{"n_layer": 10, "d_model": 576, "n_head": 6, "n_kv_head": 1, "head_dim": 96, "d_mlp": 1920, "vocab_size": 25035, "activation": "swiglu", "norm": "rmsnorm", "norm_place": "pre", "norm_eps": 1e-06, "positions": "rope", "rope_base": 1000000.0, "rope_fraction": 1.0, "qk_norm": true, "attn_scale": 0.108, "bias": "none", "tie_embeddings": false, "parallel_block": false, "init": "orth", "init_std_qkv": 0.0178, "init_std_o": 0.00399, "init_std_up": 0.0178, "init_std_down": 0.00399, "optimizer": "muon_variant", "lr": 0.00212, "beta1": 0.95, "weight_decay": 0.055, "lr_head": 0.00636, "grad_clip": 0.5, "warmup_steps": 0, "schedule": "wsd", "decay_fraction": 0.665, "decay_shape": "exp", "final_lr_fraction": 0.0, "batch_tokens": 131072, "seq_len": 768, "doc_mask": true, "z_loss": 1e-05, "train_tokens": 1025000000, "steps": 7821, "dataset": "wikipedia_en"}
Each number is 128 + 24 x the weight over the matrix's rms, rounded and kept within 0 to 255. Layers, rows and columns count from 0. Numbers have three digits each.

# layer 4 MLP gate, 1920x576, rms 0.104, rows 132-203, columns 320-383
117122130099108157151125129122122100153145134164144121106179141078159139097110121144110114112147141112173118144129068113122076073136126129152104109113107140077113106110104099140119118132090137
151114138118140136120127106100117126110108107129161117143114128153093136113086116103105129119147147141137176086089147181189138090158119109145161152084151115125106184089138130119107151137161157
131100089115141105127104136151137100182142088159136114125110152160117099085137152101135146163137150205163132166145098133132081124114115132085133115106128178152143087152065126073146128124106155
123102179132165119129113085151124145136103124135114112128157115140164125134090165112111139142162110106091160125101113137134120154086142117074134154128125146135133108124167090107121106134137140
126136154149085131095091120170148136146139133096118138097120117149146152143145127147163166109104153130170186153144135162120119145098097134144101142135097154134161156162138116135135128120136097
140134106136129150112140127123157092107172127127120118142191112101111151152148137125101116155127076151170107119126146140163152144126141123097114141118156105119120107151132137160135117092170133
113139130138100123118133144156127073147103124144133167107178146067132082122115141102127091105149123119133076141138179147097098117116178118138182149124102129150118115109105065119133171099099110
118114115119119174114160125131141218115133110122141127128092091120155109149069136083151124118100182144084163131173116113119116161134131113123158103142118158117104100123139181144115125113148103
092115134077110162145116160127160141115146144113115115113142106087143100134139155157175134121131092109121112118106140153118138132152149125134125130114149134139123122123135128078165094131151156
127134130129102091140139178140125132115109133135117129135128164077126153147169180128113130103137159104137175087137128135102114112042139121157104142106113136115087130078128174081115112148098133
080164136099109136098138095133171098127095118101155117132116157105147144136072122134096145125179096118134110146152110138147121134125125128116181075142157128127131132116105082112136124085127184
087100135079129164093083153145130121153151115136149100122109117086140149112122139133141124121141085138100151147160102157138134120081138115135133098129099140078123122160102137130126141123118145
155111134136128109131190083156176167122103088097152161145143101132121140117114142114092065107131119136125177121126105122132148134083118107123102130107140157118140133139116090121120147136128112
111155138117102116179176191086067131163137171168114126123106126123155087168144134148176153094130127128112118138110131123110152147130113086098119099151089149096118154137126095117132140132125158
124120116089096164129153151126131137098110123154156120143112129090161129096115126161107125180118081164114097072118112177148105102102122150134119119186119110140127110140155172137137115091122073
129103108118129124118141123130102131142167114133078152093147119115138096109158101140111130125114161134149123134133082140111100154118148095156158081139136169171160131161110126134156106140143166
116158104138134128144136128061126141115099130127150109113141080154135097121148154107134129139143134142133128115123176126095151138114087138109143090143098120108149143131110119137165147162110172
135132086153120137153118170144175145096128109147127145129106112148119116139154123077133138107120129136158112125103153106144129121105146107123135190109090115105115112149122147132113116162154137
157144159137161123109174154127135144124126130130092164079175118145128117135148142188130122109123108118150120137105157106127100128122126193090151152132131119110142122145132148113130104129118113
121127161130089131151119145130100122146126126098127168115137123135161171101132156134101128167095147162149139136178103126087163158117100138141138102134131089137117158131127163125140117104151134
135164144127147118133121153100132114231111109151122081136110129151130120107167163126137155130145143115143157157132119162116131100170104106127155135114140152091103141135105155050114128145123153
112123161136146140121112144147108097219089157133147123110113137120140114115120153130145080117126097099119082133174116173117122110156104097100091127094193159089141124120158137155134155133128119
158139115139140167092112163095123159131103136150135143140094104156124125115132115164096112091078176093119110120150103122137166149123143109125100124155132158102121069107170154087097116096105171
109139128152073129112131137111130138080159213110118068163153111187114166166138126114121108122113151141145137134153108107157137108157091153122143121127090131145179132115129123104136154123167138
129133164118189075112111111118120151153102116142151163113162146092123128137097145115090102101152151106130159208140059086122136127128127127155122122148145115101097094119114081125126127129114155
106119096137168128128128115151146166156107123118134125154107128113145180127141118159154145109193150142128118121102114128120140129137099130131108113119115143109162133123109132113119118110142111
140125090127090114143117083154116146129101185113084128127102128123158156132126120126157126163094189120131143122099152129121186115142114132153136132142143126131161118117096120120143132102133144
154161156123161096157156115170127095158116193143166139063168128129153095174104114110152116104122138163122148117124184123095105120134140124132120124110136149089082111175132073148120153095155161
115076138119155095090113152114131152119128093158104091151092143128126181152166130133156131137099133146125093136125118122132109135141110138124136106120101139130098170160125098131084109119135117
148098123126144129099123101142156127112148117132149118128113128152164137144132087142143116150169123157135174133120113123112118164124131126173141080164138112113162146122136145123110135115144119
181066099110129081173154113122160118191128111123093131096105145159105168147125113104133133179135111128125091135139130152138060105105089124115106122114160123137158179105145151165092135152124124
149138128110121113122183094154103107154149083104117128151126135136125151107150110123101156130135093161096096097154152109072141152149131169150145122126125151105091196166120156151104137098186158
159127130162089093105088103169095146138111074114218138144168139149126095124095103168145122154120138142124175152117169108099102120184134114079142170148143131112109138121117109127088104120109140
146156113093147144118132133115111129142108090174139117108091118077150145102110128134131123106123156166122101069145138122116147143124095108158129139164089122130074118119143111170081150150157135
150076163140127134107167153202140112143102160122080129157079146105153133110159164136082123097143089139124147175176128145149154132161108117149142080132126122138161136123131093124173150160145153
123127160139117105078135112125121122119136091060132117140107154118150138080130111147173102106157158084170173105145126150129120109134166107101100125099153127093137125160154112107203110128129109
121137113169102175145112132129142112093142165081154119090151142090107112092188149170131148093119111129132152167127101136132098155103112161105106091098090155133138070126129116118140149087100152
164074117117112075109142155114197155122134090136152147097145132094137076155145113075091125126111144117113136122162112131104120152132131149135119113124150115111112121111122104137163140117148121
118122104082148111113139154143112163134142156094141133123125099135118119076121137128129135154169132096149109102088168164125118130113134101152129107144123116160110117124118100130144126117155138
127120126155120105124113138176132122101171169115093076121149136098124180117143164144155153164136109153091157162118116104128088151130089105125155149120132171091123111140155121148125179112129112
053119160144125112120120125126127132088118124100160121110111112127184131171131105082116128130105153131159102120077147141100112141143076115123161165152104107092133129145073136088131101101166151
127120115129143068135151114139181175127131148161150137102143119123071120126134114124115082168127133153179114116128129127137159147089124135155114135120104172121129168121105115134116143114097144
095137100135153083090123107107097163074115127054152111119111159148178166116138127124105103144115133145108153113127156111122108127122094141083172138100154090125089139123102153121111131117121112
109096109152121123120131157113131170120150161144133085105117150115102141103150128117100103144130097107144123119122085103113121182130156137165087129135099137090135142123113120141074147137136113
139132135091152151074125133137115127135119167112115156129147177111181178123152149115157132145120116097090119110112102107139116111108127081155142110122135123157151119123127141131132104107100100
089153130111122159117118137153164139106122106129148132118135112118092099132102119122106082100135123134170126164099108178131159132128111093089154126125090150126109140138130112127132153147091146
116146146117134163127166132168135133135161108125164105106146111128164129110180116163133090134093117138097126108114152130071152106090149098087135126124099134127136151090105137122141148176129137
119169127147115147093097135110142163086102103116098147129143135165119116123126149123145134127113112074114123146129087139107106162154117111149094130141095147124114108102129184096086110116141091
132110103134147166127113107101170175145112215130114166104134118111132082120111101103133142066138114117144134163127154134135119107099101115182109104124163131120126151114097110120132138080126121
122108108098146121135141127107107112157146119131133114116080137149147167157127111111143163166169163124149126128143166160109133132158152123129137119135115151115132126117119107137124142117118100
094140087115129105123135088119139138119122161107141170151086087115130167122142147152113126140114114127125153129121148126139152133146131148134144125140113159140146132157135096092155102122120103
164127138131131113119110102128107129159138122071122059138119118151100121127115082117101122140107152095093149118139103104163144098079129099164130099152195146084122074121101097175132134124095104
146115105099119104109146140113152130132102100083132118157132114145110160169125129118139116115169142122127122116137148146144111124151134086132139165094166128080111126127130150146149142123130125
110132135156133139129103128081110132117108140118110173137132107110093127183124103145119118132117125094151120153136176166156127147142102134116057127104102127105109124174126092147078114168139154
174112156177153131100095143134127131096128088099135153159133098134130151117165130139126112096113131112100094133091123128133123161054111097125131100133133112156134137112154130105143126101095127
118082142093131158136090170163091164105167151115103113097105160132132126115145102136146102124138144155119137122143091114161127088119163140136117102121087112122142146127144122104139116131161127
147122107136126125145149146118157145133120136088157172091205109119146155109149142156131133133123097146136092132113145115169081117151130134123127107156130145114112117124128144119126070131119160
096074091143122104150142128117154154152140130170087092075145160153132133124095142119130150101128142101081171134170089126140092099131126132124112121070154151124116116108102138049130128082085103
144119143175115071131098163137154171117168098083127133108138073092140147118118139128127109086138149157140158097144124148128163137125145099125116124141155138157131101140146114121123141133133138
099104145129135190140179122154114106079122113155127076102127123142120121174119122178095083082113173127105119125134107175114128129105137131107150139117162130132137133141118116133128120130141156
131129149126141144144107108128123146061141104094098120114147094132163130153094111138146091124100162115151145107130082145176115089142131091127162119120148164149109077153073128100082105170147118
111183121120149153125136147102170120132079123123132115151153120119176127104132091119121101116136112115128137115145151163121157126134161154171147133114137141121149148136162137104100115139103155
154137122128164125149177116158122125080167096145129103132185103159136138099144125153158166166085165128139145107179112097141156135104130139134139151162122119117113158130171114117121096132150119
116088127155141168088127132119168130155162106095147122144130123117091149106093126153116144142156106147128127094172088106090120124144132130137116126128173138149129106115133121121105077099099095
126104159144158154138128128098123142132159110099128094101148105135155145136119156151208141123156163124101183112106118105119141105141115147100140138124158132122113129180119148122128118075085171
150151149179130160125143152109171146098161115135110141131159129125117115136107163167146166118130132134088131101130106136080139121134161114135128144130127130122131102127144129111126146118116167
143135139137124130095108119126137146130115105103144144123129164090185159090134133133149133123139157142088123110135161161113155153133079126110158124116145146112151122120109139125125080162097134
144155170098110123105127114142064106146115135090115111111133105158149107093067114124141199143138153140108132154117121102099097176111144151090103102092170124107130141126122114142089093134134095
097126111099098141131133125113159118135106132125153142152148125129103118132164090146149144155150129158106128093081118071151171094135130151111097126131114120114115131130131140111076125099134147
145124143119116164141095106101157103157094108117138098146133068127111133113165100145119144098083145126123139119134116079125123111113115147136154125140122102132138114143142108154132127142070107
132113144142138153120144158089072139129108132126111138130145121125112120141143120148135137172128145117140143122113144101136137146094146100140115126151118146108124094163084125129090122113116148
169076116104133106115087169142102120212116123148125123146144081152086100114095132134092134176135187103143091103173169125129120188137128102109119141152111132097125158098096122146101123103120076
# layer 4 MLP up, 1920x576, rms 0.111, rows 132-202, columns 320-383
122124148135084120110134136161152124124124123116134098137094167118129124141094117132113104128147116131185130125117111119139132127125124143137112146113138130113112131114134118115126132165148105
164100100125122109143116097115142104115121139119096103161130136147103098122142111122113135097139150141172152129119092183111143148100162093106112157121150167135111161143126058141153085160163100
124115117103125137104150116139136126139119157124116117165125094145154118144148115151143152119111126108148084137068114118145129168134146147125101106149112155129099099091130137128098173100088164
131135108164138167132157088139105163189143080163158130140157141115181135125121117157135129079121145142120145178146127128146137143127116147090119134137085084122098141136124113118171123117131110
115109139111138117151079149127117140166140170090152146129169076125145112116178120125121124144133092087128143109121181149143115129114176135125156144120143132103182157149141136138103142108117091
159114153120114143086110150098156086140099142138135149112102144148110130185116132151141086157158142132039203119156136137141143126142093160126104105113150097091145072076107145151123102120094140
096078134190101088145135174133084092130155126142120109122142131101157101168113097147153094104106098081137116163092169111116161114150157133114117149139124151138071094123126152114117158110116113
097129094134089146127108158080076142145094105140126102132159101134153143167099159099128120139128157123142113124106116106151124077125151132141143132134145139128107106120137129125165140168187097
133115167125161169131107131120159121147136150103107128139114146132121147127131145112147133130133113139128144103155134131130103167119151146160083132109163159145145106161097130160137122127127124
140105124157155134116130149125129119150100088169106108117154153176147085126104114097106127115085109112091135111065126161123127133134161094173143086142103124166119102123155134104147151152104123
093106142141117112096112113191129116058115181151144122090127132135128076127114138143151131095146099135110125160121112113131138126145106093079079133141115108170126101148144124150137141100152143
124124160180115091101120126103147162139187095140169135131124100142080152132156116142130152126069124092122124126119122090099145159106100158117165049098095153127172143122133128117164116127157123
108125130090115131146134097167128163160171134115143120158180130150128132142134072119108116151129107113135099113071144113167158186092123088069144143174134151122145134108156109148131099165122105
167104110176144095052158125160183109111138122082152122160141165173135116148120103142117153137116165130121109121127116102167138119131131171155142096123142086135148074146135089129099173111115086
173128177184154125121136094159143073085175130129123161123109104093181145114137142117125140134147124109131132193131122138144122142109120130115189159119102133133130161134171133133102139135132117
134124138138143138105129125158114131108128118145137128158157121144123120119143137094164112120114158115118136146091130092126134155101104116094139161139118098107112122138123073128093105106128141
151138131138142088096130121147110122124178099141145149116101110114125146118130112153175173099123103126142166137150076166141092125128162118127122122120162117130109137146132147117096133118121076
162116107113135164136122103098154157179110134140143103122113138103150114152117135155138079136113128091128097159149134177105132126139122149121133128146113140152144133131134103095132100122112139
162143119112114113112148154135069142151137145085116116148110135142128143110144104116146121183116151122180120150140122126140120119118133111117120113156155129153152113128144138114141154101108160
120134106186097101153124145140129122129130159110113128157073118101138096115103140083135103130136138138132135125120170131166123102122159112127129147170113109118144113110130120165153137068132174
140169136086119133117148160127111149172137141107163145134136081151144131122197179119093117156130069142108148181100120154080070127120087134127174174109116117134141115124092113128151129175120095
130128118135121153095115141142141081096129117122136141110113115145117110141121173121113156155122174141093112139144178112111096135129136156135110101121108166128093148113138163134155112142173088
130109129138128184137086133161099113114106162098134143116112110125111114147118057135142090126124125073122103114107136130160113141126162144119103084081110118034120095097136167134115117112123124
115089134161127147099119108128113150108076160117099122107164107124107122171112091177122141156128066119062153118125103090155154166127121116124140143075147144153136087093164114130095144124125124
143140109100103109138189152108082176090171103107141107134099112104125081115123100145097127188146110156111136119138109142119150140139121161136153147066179089144137175063111185109186108131142114
152148108128148195159128116096093076109124145135102121132110151083122119159145176130112146170132095149111132192148129133113146162134123080123180143158076199153144072126157115143164118150098101
141109109133135143156139066170073142143091146151116218123111139174147118134085106160106097150095091164137112115096078081138111115141144115108121131104071137129123114135123108133170067158134086
150121093135126112136118124148173175149158164092143108110133119115155121142157108140131119123135141129103109096133128142109110153117161116140145132090146128111065164102077123123169123128109092
114124104114114118127088136106099117137122126086129133153154166086125097106137144163154130120120153166168147106134102143129114180104137134126172130117177134150184089159128121160132137089144099
117108124103171105112119135101124177092149130123167135143116148140157126101134097122188131152132176117145159126129136136137118108123139168171120109170116112104142148158151099154109143138161167
109141148082123150115107164102083140096149150136127142130121114091151160097124135167127120135155139151149135134127125163151173138142135133111149120159136169131119094129124129114148097115160185
109098125119146183133114120138135089110129154175129152120139134098145138101139062127164182158126091099138147092134101091120112116107129143122156142116114106089138122105095109166113134150139082
139168159113110139125101137116126158127117104134145136123118140158089154149090153182107081104095126162125109105119162129159082148104078098172080172105096129114080188137114115149069088102114155
122152173127135098107112110118136147124155184188131141153091118141130112124087150139150114161144074172160083141141101113140076128113168151131131113101114131140103155123082090150116113094115131
125156134097141159138089125070181133085124121138166124092148119138109185118113097185161104199100169143136142083111052132131123092169107140126090154125146062107085117121132157135108154112151127
121126120128160146117176090076135149160164149194098151179133148151124157145110142076114160116139120117116175146144127160124132140122122146132133145104088135144163162127152164119082162128094127
128072066140111151129137124157124127119142152110099131105140155122102199122102102116129152120161174131093150049069181107143095122141138153154187108128136136139131089107101139147142107125153124
138139125120116132200102126119129112173115096107142164117178129116107095149146148104091128128152177141114145121117135118163131080122132156191160138169177100101110108112157108162158131141137110
112123136182120102136129128126148125164103141115145106122156140138137146091132130126139113141133105143109123157139131133138132108074178138147123120110104088136159133106153148149132112137070150
074141152105086105162103122106115145092160181141129124101122128159142090115140137119115097137150126137140111104159090156124142183147115143107176107155092149156131131126144145143112150153126116
154132163088138172123127123126104091141120118145140111135130099080148123110161119131107142063166101133106102146129143191118051144100079149081078103117113118099170130105105128114112158124138146
133128096165138099115102136205097126169141108124137132128165127148098089123135085144154084128145136157109109178196126155159160129121163096125146110065122155132107122138109093115095106126148139
115109127147139123145104119133107143147136113125142118144153118134160149147152139137137099133117116201113112151164154129123107130090151121090148118148166112128090127107119107105137147142168089
147105103171131105176098134113101168126163121139118169115156149114123131102080100139125131090128090115194178131139140126147125162130097111117120106119086149134127127140147129093102148129163110
127112134142146134128150160152110126095136147125136111148104153113143161117150138101135176161137130108134153195142146107145079168167120089153122088107124136122117151144114169167125135135132130
106129135106131154126121113144094095097133110114165126181115140095139115126105080129135087155131161137102139131088137117154163146132163099161171099137144164115113140136147080144125145129142112
112130144097132109110093159132110119109144161054074121139137132121149150118115136144114131104098099100134127127147142124165145130106092146158102111106132101086126131131130136171101129136131107
134116145108132139135125111138106101136161124121170139124128154131142141129131148167153147102136141143148142075124139112139150098098156175120141124101145133112129121101148108106157150119121116
165156115104063110085116131134148141106140120127125112104120105135080130136150106154160128089093096119116105151132127120143121157102126125125120175141157163115108179108113130108133108153134136
142157169146138126117122137125170127118154117097163119154130171168090127109140116157141140126122080113103158125176093123097116137111119152139104134140169144118125069110085123102167141139119135
081122128107122106140146133142124160111107111153109168148075117095161112128091122135130125106120101141156152144156095134138136103082101160116181112091129138092072134132121092102108095089135145
152114153144103125148120113152116184108170128133162126150136142131128115108105163130125121099126120161137142103143126113150119140138138108105135134163137079186110115139150117121143123108121139
126167121133129155113154097139100177174096103133132138129125096110096094134156113105109146129123122152162112116102167143177118135085095161092124144100120147090165091168119164150128129110149124
133069167126145168060147147178150140113131160128124157070076143173108113143123112141156121131096123129117121160179116145148135128163136114147130127088141140106155168137183151150098089111122111
127150080123121125134117172149116092120108123140124169098153108114118112079144127140137109138158143134112081139122113172129163094177125116155126108107089125136110102118126110081125169109174160
085144144106090150126121175123111105165119105144143112096109142171129118143165101111147146095118160130124135133110083178112159090138119080125147144108100148150140089110146102132146116128115092
113102124087161126136119116130133113120123147160092134132101154166131095085116153096135119149138161139132113156147119117127163105126096158140115178121144090111132129122134125133127122139106123
130145149130119159116105136078111145137132133141096146093141117104137129083105132132115126128131159125118120104136073098132070106133140129096142040082170121143127142102142125153115121167090058
142105170092076142083157136098107123147150108161123108140076143136127112195169161103113140137099139108159117096160127171113101113129143172131149107091153142172134110105085144143092103166098107
139105089114143111122109093121129131148141154133130167136127102105099120089095135118105116175120154154115122129070134138146154121134099153120105173130120139140099109136128153146103112068117120
124120131153139091109131138145136119104129123143123092135092174113131106123161083140139110136172115131106165136086171106095108130127138103078074146145168137149148103121136108142128091175145133
129102105124162138140118179114147170094143067132141166146096111116125168104115102135149133156135167157116140094147160121132116120177100088137170140134102165124184139206165151145125155119133151
140114116135123162158131117148088115121092129158136117144156118151120115117109161150174150153110130127151159169116132158162131165133086130112084125153121156099112176148140121130090122155156142
137092142140112120065128131136131119140119081125143125163161112107135124116128109142121089135092105137141113125123062149164165139136138130140175100132143103123119112109133167115120164157147158
147089164174178132075102099081099142115102102110140130106129119148104157091097137173150163162171154135100166125122133141142081147137123136122137129116137110125109116127126109079120140104100117
128121132135128150098111096100117153143171134149145153087119104121150112146156094148139088110139109122108182107115140092138149143116183113164150128095143109096095135124152100154144157096117143
135139161161158142107148153130116129126131110102121149132156103136146146069114091139098158156126171136105102129140101123119151178124098124129106116160135110150152107103146147069169116125134140
106091107131074163128099183127123147103129152126146129118148116089124112116115157118099096118136104165144149147131121098132119106172106088114149117166176161088091138079140104081136177115098162
105115113095147119112130107140141098115189124107148133142115137107108156152132111136112115065066169130108113137089079169144172153102065100130130153106118137144142110140154119134151113172127092
121089121084096135179129122160127129143122169109132138165134120106096147132108135150121091118135137134118138095107164135123114127142144100154129121118146127153164111162150131122103124102133106
122112131116170151152144128121144113124139135164134122113069125112128099106123111108121127132137154149102155129137142082109181158124113102166118135109148124158142116154130110117139168117109084
# layer 4 MLP down (transposed), 1920x576, rms 0.106, rows 132-202, columns 320-383
112090151093148102173121090190124087137094121118177109125111096074163144119128151145152120112102159117172151133119118138139118134153142108147148098129161146134161132127120116166130162158168129
125153102120105086123135105122157171132123072132068173103159096168140154117151143120147094121105126124144082141139076143141159167130123131116143149100078098091149170098159143148092138117119125
151128143138102104160076165131142132084134128129125103151157096124119112137125109095139091126119132093121094116070113123184169130146132134107122096135129083166115118165105101153134182164071145
118117087118155122123148128163143134135148098142118144139104151122140125160146132083161136136157169139128146176140139138113132107121186131137125137099160103139127129124116102141129149115087085
136170128138157138134136162136145105133100099167154096142096123070130155150126114102102115121096101106140111127136108146129164146126117093134146137135097106143103175088122184127118117148068130
162135163123119163129093143133092095114146131082114125164104170120108113134147101156080084132116153130097103122112148083130123116111157143174145099116148131126141134097087136120179157136088125
120149161170145166119129140113127101141112132118117109119160141114105119090112135115132164102101134097189132154093124150118173116158108145105120113102083152100142110105189172142133139117125147
111112088081074121148153098130115099125090134129146131101093132151155092138139106115144146096139180098104121136151174081152101136157136163165124103144116135122065147144152120160117143140122113
138149114115144101145151140104125160141128108123086166133132121115116166123141133118111172152124113096130139184189113141127121142141131142119178205126138126143114137154161117151101112119153130
110138160138162130157131108157157106098128146132145109149158107151126111124114111127109075115082119153148084111102103081127107160133116123102172120145118120129174162090111112110130120135105120
158122160076121100128149109172104100141087128066122132098122172147153073151132116131127155111125136132063141066152183160102105159144123131093091127108101142142104167116119139106109115107122123
172142134085134153114110114158146104148143161137179108152135115132124137136147130145138140132098085133105117152167086106145151081110130089152100107155132143078155161144137117114145134113151103
134119143117121139156138080132092092114128134139113137088133137146124103173140077097141134108149119158086091126145119119113095135098158112123143129146138118151103086127128122108135145135126100
119121115144126175120122112132142117125128124183156142108126099129093147166138125145137155142086096153120137116117119114158116118174147124131088142131123097112124083129159108128112149158119105
194153142148137145114152105153102135080152130092135169155113142129123081120116139139080117123118151142125157124135121124165084157136122117109132125145169196126120149118157157137157116136129112
106130125108142137124121141144092132094089142098127098152135144127121119087119144157154120138140130138182137147105137098102105087154137109190195118122122129133135160113138161143136133129140126
167119166144124183129101160141152118098162141148177160107144158095109145119108110128097146098126120085100108142133117126114098117119121155115114178086178136106093135143145111126116114128129118
115134127134145103147111123114141144147150123155101127118125133140115120134118113140144123119116103162144156122157089107120134138117168147144130113137150143162094110177149136106103100107153118
105139138124144139130120101165132125135112097103123105126121139147114122113140093143127153104096106107146102111098113073102091106126099123156136086135122106116128116126114137178125122113141136
132122075171103097130142155112134134105081103103117116065129152113111117091101119156097100177103125100139144130138118172119086098104151146097174146094174102124073141169145095113126081117106141
059144124136149093120144139112158157105124109130126134097099101143160159109166169119098066169145093128115089129131150156178107141125082112146118126103121111085091127164137174149167130138191149
113104119142135130179132101131136116122164116151181108148110124148169126149087159126114099183120122086143113088141130139127112114134134129109129155105128148112125090114122133134102112105113127
135137132137150145106131105129113137134108138111113098138118149124101107112130113115139088148149163136140171131155129106145118170099114131092078076137118117139112105091136118118115130120065125
132147125131109097177132133112146122100148166094170072120117147081169135120141111094121135094103091104105072189078155103130144095144108128152204117085112137136104125115107128113137145157113143
189152179113047129150143132118100135103120094125159114177123119151143109116138140102106109098138160154097075129079176149095100127148175154144111152123088090132149137150159145122133113142133163
159150139132172131143146147126091134097124140111138147154110123119126131117118170123129115122137122136141098153125103143132118119149116120107170132131104120164125107108158139137190138146086097
156095112125152103126086166107123110110137129148159174139119081096106132150125103115076082131095102151163106139164141133110163163168143138101123146157161148151126121130115128106125118152168128
111108112091128156134124151160143136145129151150139135123145131138133125165200109117082071118143118150122095123107110120145114130111130108078137156134145111090130146136089133119122185125104120
078064150131117118119117153170140132116163115095119156104118174081127159148136144136131164166142166151152128100107137125159111166139167122168102134133167142110091108073104141168143140097124136
124105167105175145133151114144140128127126114137133139124116117140114087134134103147086135115134133116147102110150107086129127141103121166077160119123117104083094169123144100124140115130121128
088088162165130113100110122112166139121134128126105138128123137162101116138128111066143142087088099124142149112101152089104143159159123115122124119131124124124121085152130173108123153112184092
128137147150145145157128142143100131111108186120138145112103112094126096154141056146164115124145114109156166120088148125100108121095128118170079091111110119191198122106115149102143157155113160
095157119126128094089157156102109157106134120074113122172147113125126115182133108129143095116140103117135099134097201111159143127105103137122095147162151121126107095131177128113135119116103137
139132182069121115131115166117114128086145124135119123099148101177183089127128141172173138130087116136079121115095124120102135118138147120112156161163090198118192105087108149165128086136111100
071128086118143152161096096100113113155126083116104127098128147102134171121156116142152097135147130137131124133128151129100117128099141131141135132140101099093112176166056116167099130200092124
132103119142165102129151119131142099145145131152142126141114123139162142131116141141092126114131114117126107170115168107086117195119145118159111131132106135117139126133161163105170177123100115
077127107146112157103128151178157125127085126116106085087147137113087120099142175107143167129140145131124136129141074131091149104169137141135150092109131125137118147149104143148131116100072182
142159129114139158117128099160137101146107102070117101164132127084150113138149132145105131207131121179147127121164114151110145135120148161100158156114077124071114191098166152114169094088135113
083096118173166089121121152175122111142129135146112126086105096139132103171117129100113143128172080190143106123150147105094123162063169170164115141126109139104111151090122149112149165100123145
116134130131157122108134152157151100125144134103146131074118154128134132139121139144145091124151121146122106110138097146167130135119118172135110129113104134151110094140112134113115161136081139
127109119071137161137068171121130143123143107146128166112120187135160139118130103132164125077121105156116188126109109148094098138137112132112150098108100106129142155109128130114116104119114096
114098124109123102134112153189122174136195129180118137102133107109099119107106171120119080165137166145129133088169118121126128150124114145157124141115057132154142098135102056137130164122137127
140103118118117163118139195102102152138130102144138128082110136126121156167132161122170143146137139136174117100165093119129125145099136098148152067145140097076123076067113129168107117148168143
167095080072127088144143080132165134133126150138159123093131165137090120132118118134129124110163057112054152130156121159106138118090067121153147113141134114103137128109121089115105123150100126
146133129106153122092072136106148148115162138125159166083078126134132066154159157157119122135146128118143137156111093147125101132168135141125145095120157122131147144105105111105131116109102108
104124140162172160103123139103134114089121158140153151150127129086098097101136114106120129133120155160130134106098074141134167111134112133110107100135087125157124163063127125151111098090116150
081112155141123122145136095081138117122128127117124080135150151120149088135161097120124109131138119127113134168190129152140137117131120125119122155131149165134101157109138105174088117090127132
128091105123126129118101125123111120145115117128170118140117141107132156131105115126096119133141124165135166115147119143124120153120107119137134143113093143116138131125102082157133145155111109
147113117137124151103138146120123147095139195116123118103140114141109121176083123097137121126091092146127081106088117140127158097120088117072180156174100139161159137095109143131135122118106136
126147130071131106120130091142191138149141144142126111124106164105168147128112147090117132141115126121135099147159119112138116141128150158152124161144136108149156127162169133093129107083149146
166119115131110134071137137098111096187111103122121121130097122120110119123108149115137143136142148120118128118123135132149121099097102132158126114155127148134141104126099123155148162142117141
116112130132142160137135152153103101113119152152178111129114133086161134150126143165134132110108139147107105118105128132153154142160132122112128116096157169196125123083121077158120131116077120
093126134156101145122125129101119094117122169121107129122166081107126120137100136075139133171129117125170141141104115110106112157141176137091122136113129116102166096113120135149147150129140128
109107116127111137084152100124106170097105170111098087128117171120167117094143135118131132128105137163143133138140119087161144137140146078157126100161122107135125098113094118103107105130111156
142109122106177128161155110102140163112148106133128144102097144138133097121172156143100137117126105120161113130117156141095104141108113146100140152097142145125097130089149140130169104148127105
119125103109123167112126109131143116097093157119153127124091143158151113173156135123113084155114120118107128125113143132142174100164142082108127126098116109094149165125109129097134141122070152
161101148126118110144136122115163121136145083137124123165121124113157097123135147136129113120088154128143120099113099153074172126150128120114135063128129180146159152137182130122099155127122111
093069116139153132136103119090187117145128178143099122151133113120141118129112099116124111141088099113097112098102104147097120131134138127116131153096114134107118158125130110119101147172118156
169128127132144116103108117133108156139122099096135143129112158146100143115129092104138153142164199116125117100122126137131124128200169140141089159068113135129169099095144125136120125092105160
081114105113138114088133097109118120142151153132136114135089088220119125122130132128138144132137128156130105128112140115115100117145110131189131126190130141143128116130149098108110129166085093
134136169122126107098125082151111140139100148114119126129158176138125155122135087137129146150124143142115132131108119126141105166145109159127151091146103184121135131107123105085087097140123174
170152122116163159165104158133134124120129166105146179174133117132134105140126132080109092123126110118131131132125097118111101141144125116092108145106134141090126133140081148162119122119109127
080109109149111118110091158099147091148135126180130142125148120136147155123103122129169115129090138144159140082137131182099144091125128122119141161145135143139140122148186136161144151140140094
140145145171111130094166155106152099117123140111121126101166097169132115136147124149150140145105157137148128086145109114136170122099086130135152061132120142151117120136135150173149116133117131
136106165094173127058107124180140095159090106119113121113160117128109097118132166158114124133159131144161163111097156140128084116142078131104116115109087137146114114110167148125141140141118168
135151106113161114116092075107152139103146119163150130133107130137103145163121127136073127157186134112162124144129069098110121110104145134189180106164133141134144136146118102105136112089105142
142129153115114050133165099153087139109167129132156140168125100116141124133147129097130183124184110162184099099136131102114102164141106117089110137090143122131095169164084085123120157108099131
143112156160076151150103174125116133112110140126108126140123120157158137168170132139115126140124099131132138125149110134116141098127102152108169115174072104139140087118116080127126189146149161
148138115131120112099113115124110102112152177095134128138110159116154130111149161158102109111114141138121068130170134106112138090092107120120200119149121101085122133169132130088167128154143168
117096108171073150130126168110143138154138127143115125144181130132105151163118118115091117108138114107126128103103150163127122121146142142137146127120146113125145123141117158140122126150076125
111096119148132138113129104104114130171141142111144127143106103134107109145111119124145169107129094127078143136150127136095168139132111141147111119091123137141155186085131101125132109110164123